Each number is 500 + 50 x the weight over its row's rms, rounded and kept within 0 to 999. Layers, rows and columns count from 0. Numbers have three digits each. The size before them is the row's rms in percent of the matrix's.

# layer 5 attention query, 64x64, rms 0.191, rows 0-41, columns 0-31
109:545507477629469428531568506481473597474445458620447586524466478516523478531546478568545481485502
085:532459535487566502520575460523548559412486519430463538549477457521542517520474645517428487491512
097:491531539509447537491436491471437524477470506456523501544491579494444498461416427490381556511509
149:376449564442561491604555480430459484446523540540423519523469467441512482474522607492506487505448
107:469487457550496493564508462376532473467548539576500497492532422380522462506473474598508484441496
102:616486528484431397389501534497464483542483459446599488530520553517478501476504442464409468480493
075:471532471560553475405442590544511502505515552436565485454464523501530469414475488474425564524488
085:486409456519416478540421473523497480542512544451505515535577499485482518477427578474402469432511
102:450557466524487490487518546509527560499461535520581489594477475533485447467543491484542434513564
100:503513513529574371486525527614497490559478489428493483426537540608470492507538525437446547480396
112:567504487558508488537336544483543489562537556551535488491489479528492470535496594492463409501508
104:502520475477549527464463503497472531458478480493508550541444516504451421447518517514417487491508
104:501536480512493523512479499641524498599521400466437498531513536480464502411576544522425519504512
095:531470476514568550547484477499503439528514504537438501502436441414523439480561545522523490485454
083:473567503490562450520561559483487459511589554529556359484516480543466495650476412555516399516489
102:505543454454450445487565461482510526412463505491529511521453463568444473596519436527495451499559
113:516475464384572467462457545481492536473484417377540448474484518529484463621533540581446491467500
098:365495455489510449520495525512471419452465493537370491417481431538479499463446561458584629468531
104:526525522463429588533584468512546514511518511480514468527496533429508510467488665511505434495488
101:626543483531608515502423517537462566508594424471429535539482580508452563481477454492437580455448
102:477480472533467431432473576432427453444453563449621524492452496594460543434464474506388565539550
102:397571497455550529482499559496448540479518502533522603547569538563413419467543488562536444476532
124:654522498513440503504491496450541585471565401422482535533449532513499509562385588547502558472525
091:428422519469531406528477503427531466484589491568470405475504478410485485518471432545552364371463
088:601519441549408514521477558455530557453491499443494555524430565584478506476458495484470498536534
096:464521423415477468422560557559541444550484507346587490460509561489559543480495456513508631459530
087:420571604519513467572528532438501492545463495543412524440504405549534504520464545517397498479470
090:427510423465447455547500582447415463485491496519536461487490470546445418515499411528511428513495
095:556544578603509552550386563451514602469562579523449508428483540585485499523447515480480562529534
082:576528584488520436389543481468477500535561533477485436486530526580476509418408477505484622556490
082:576526529593481557510502497557572439468582398550463471527449543469451567374453462557540559460522
087:469565517550492521653490456403485561401426477590468535496562476463543498501483498472526550478472
106:400510500444491457539593512573477499493442471557579529522458442514505541538562492578633492509495
090:467524440526556529540471511484496417491530512547438489489425514386495538460471540462552572489492
088:492483600445376586468494520454498440485537585468625453514538516531490558431416534473477479531604
084:527462607489480432414485521576570501483535554518485495495438572468536633581469539486546421430495
099:481519485502622449493449612510496565518589475494505503518464532531531492554442510542519510357534
107:481471475534429532485629542474556531477574528433581511530421520546501511443464515545596506617484
130:565565475427478436429433541484500489514511494445472510472533544579414517541426524461494515528561
102:540426468575564553501519533493522537387474472498501504534456431490513535554502625475411459498510
092:460477484583474550480467472525583459483511581512463418439509421374559525433466648465469468488487
091:534524551450556467443552502569527489563493418469539400495481532574588469433514474435603445558584
# layer 5 attention key, 64x64, rms 0.194, rows 0-40, columns 0-31
089:438511425554471455470556468453508460447410513539508462534551424484577422589494532596548456563457
086:461529482494471396469481453474592580583506530536556505344575549519554500453524514480533528452498
097:488468522543541474441483546473534487560532500402528460374455524596500512497446422445451495455509
135:577479568459504477525490428452589508493626539465507524497448433482509500519503570606505535443522
123:562528510495425532564574518517553501482518551517513440559476462464485508455558608623552591508584
091:508554497508466518462538539520504431497476516375582484534494551627565428445502483481412483502444
070:494523493404449600381475523530516579522523538467402471545535583507421451470467498498457575468488
086:463530460507494559559532434485564537509469622425536515480525475525638434515477530440483556470543
099:561490442622465459438516485449480441518501546517475467462366479491530535449553497563473401522537
093:431518444530531493523567496521502524565513473413456518581658619474525504526495589412420474515402
109:614536500540462601415462493520501453544500447499525504548422540489581502413548433501541443524542
108:499514521552498467439452499462533496526475422552555438436468552531507524433517480520527470449595
107:489482613571507602569490545526476491526552491486431517516480570496419471517430459407567579495419
095:485604515404460586517482514529554506462588500473526524539418522472456521454541542556585586529517
084:471527430476469467462467497402474511412487442451490558616409434462466496498474512556390367519536
096:479541402520442455477503475474515477525481462510619439463412441490480559449541425614497543422591
125:455439435425510410471447541445446497517557408420465433436464512473451471472489483458419538406493
098:559451568486508494572507461480590570523507539450366562588478473403479574501475520483515566498531
094:556562540465433482582548486557543456595465562462504468488446474537543558454487468539578563537505
108:496480632563597538576443564537490569487466485586477450521559598518508511539510448436553520508506
114:548522502471504487358435588497529575484509448375535494495515534575498450470492431459427543475544
096:496399413508497510491458659450477439476540514568499440506522516441540476512525560510505568511565
146:430502603512576461543475561516454504554497403513433498451497549621535512533535542484531588474506
095:594398488512499453525554448446471525540437503535539525604421441488518481470523527543514423454496
087:493574513537489424441512539497466505547476490558452418404480488494542541423535506450513400536545
087:474544517410587432571475549537490575501464434419490508540503485596417527530453527421453525471555
085:549412547532508526485380480538601540477543478484522438549484483495447530526512525508551470481482
113:553517488453409517480428534445498485488448480502540481556397442460504493476508492576544435498570
081:506460507524495537359420473519455505566585463544464507462551474566587583476508498511461521495475
088:531494651448540524478489586556451450521555536558449508539539515530475557483511563406503566566482
102:469507580492477572533486557509444452473427489479438495534438532501400493462536567497572692544496
074:473447515503505487536453446507433483537394501477491476459452509476490500577589555543582513474392
105:483503495490521443512573514466487439473553492359526547588469478489404474566546525593478498507528
097:476511562449517527540445449477511516440550467489437529521424561465436473514540510520547607492481
090:543522546486543449413498551461487502481446478534548530533478432639491472555555501450462442492662
084:538581553470561487470537524513569478628503533568552552638533514514470431532527507507501484552597
093:503476439482517430475470517468401565465476480537486524535462584459514466495501558453443574438458
112:571471631476493484458450466449460497405466399524487544515463499539497496487476585546532447570603
102:437482462520574450564485579527443469556551454573434443452574506527553526473529554414391446489453
103:423550503556491470454531443466539702499551508553507544480567558570526506541544395523496473484484
100:485531534519535533485486384556526601524492582518491500578556474540491483452468421527521530557491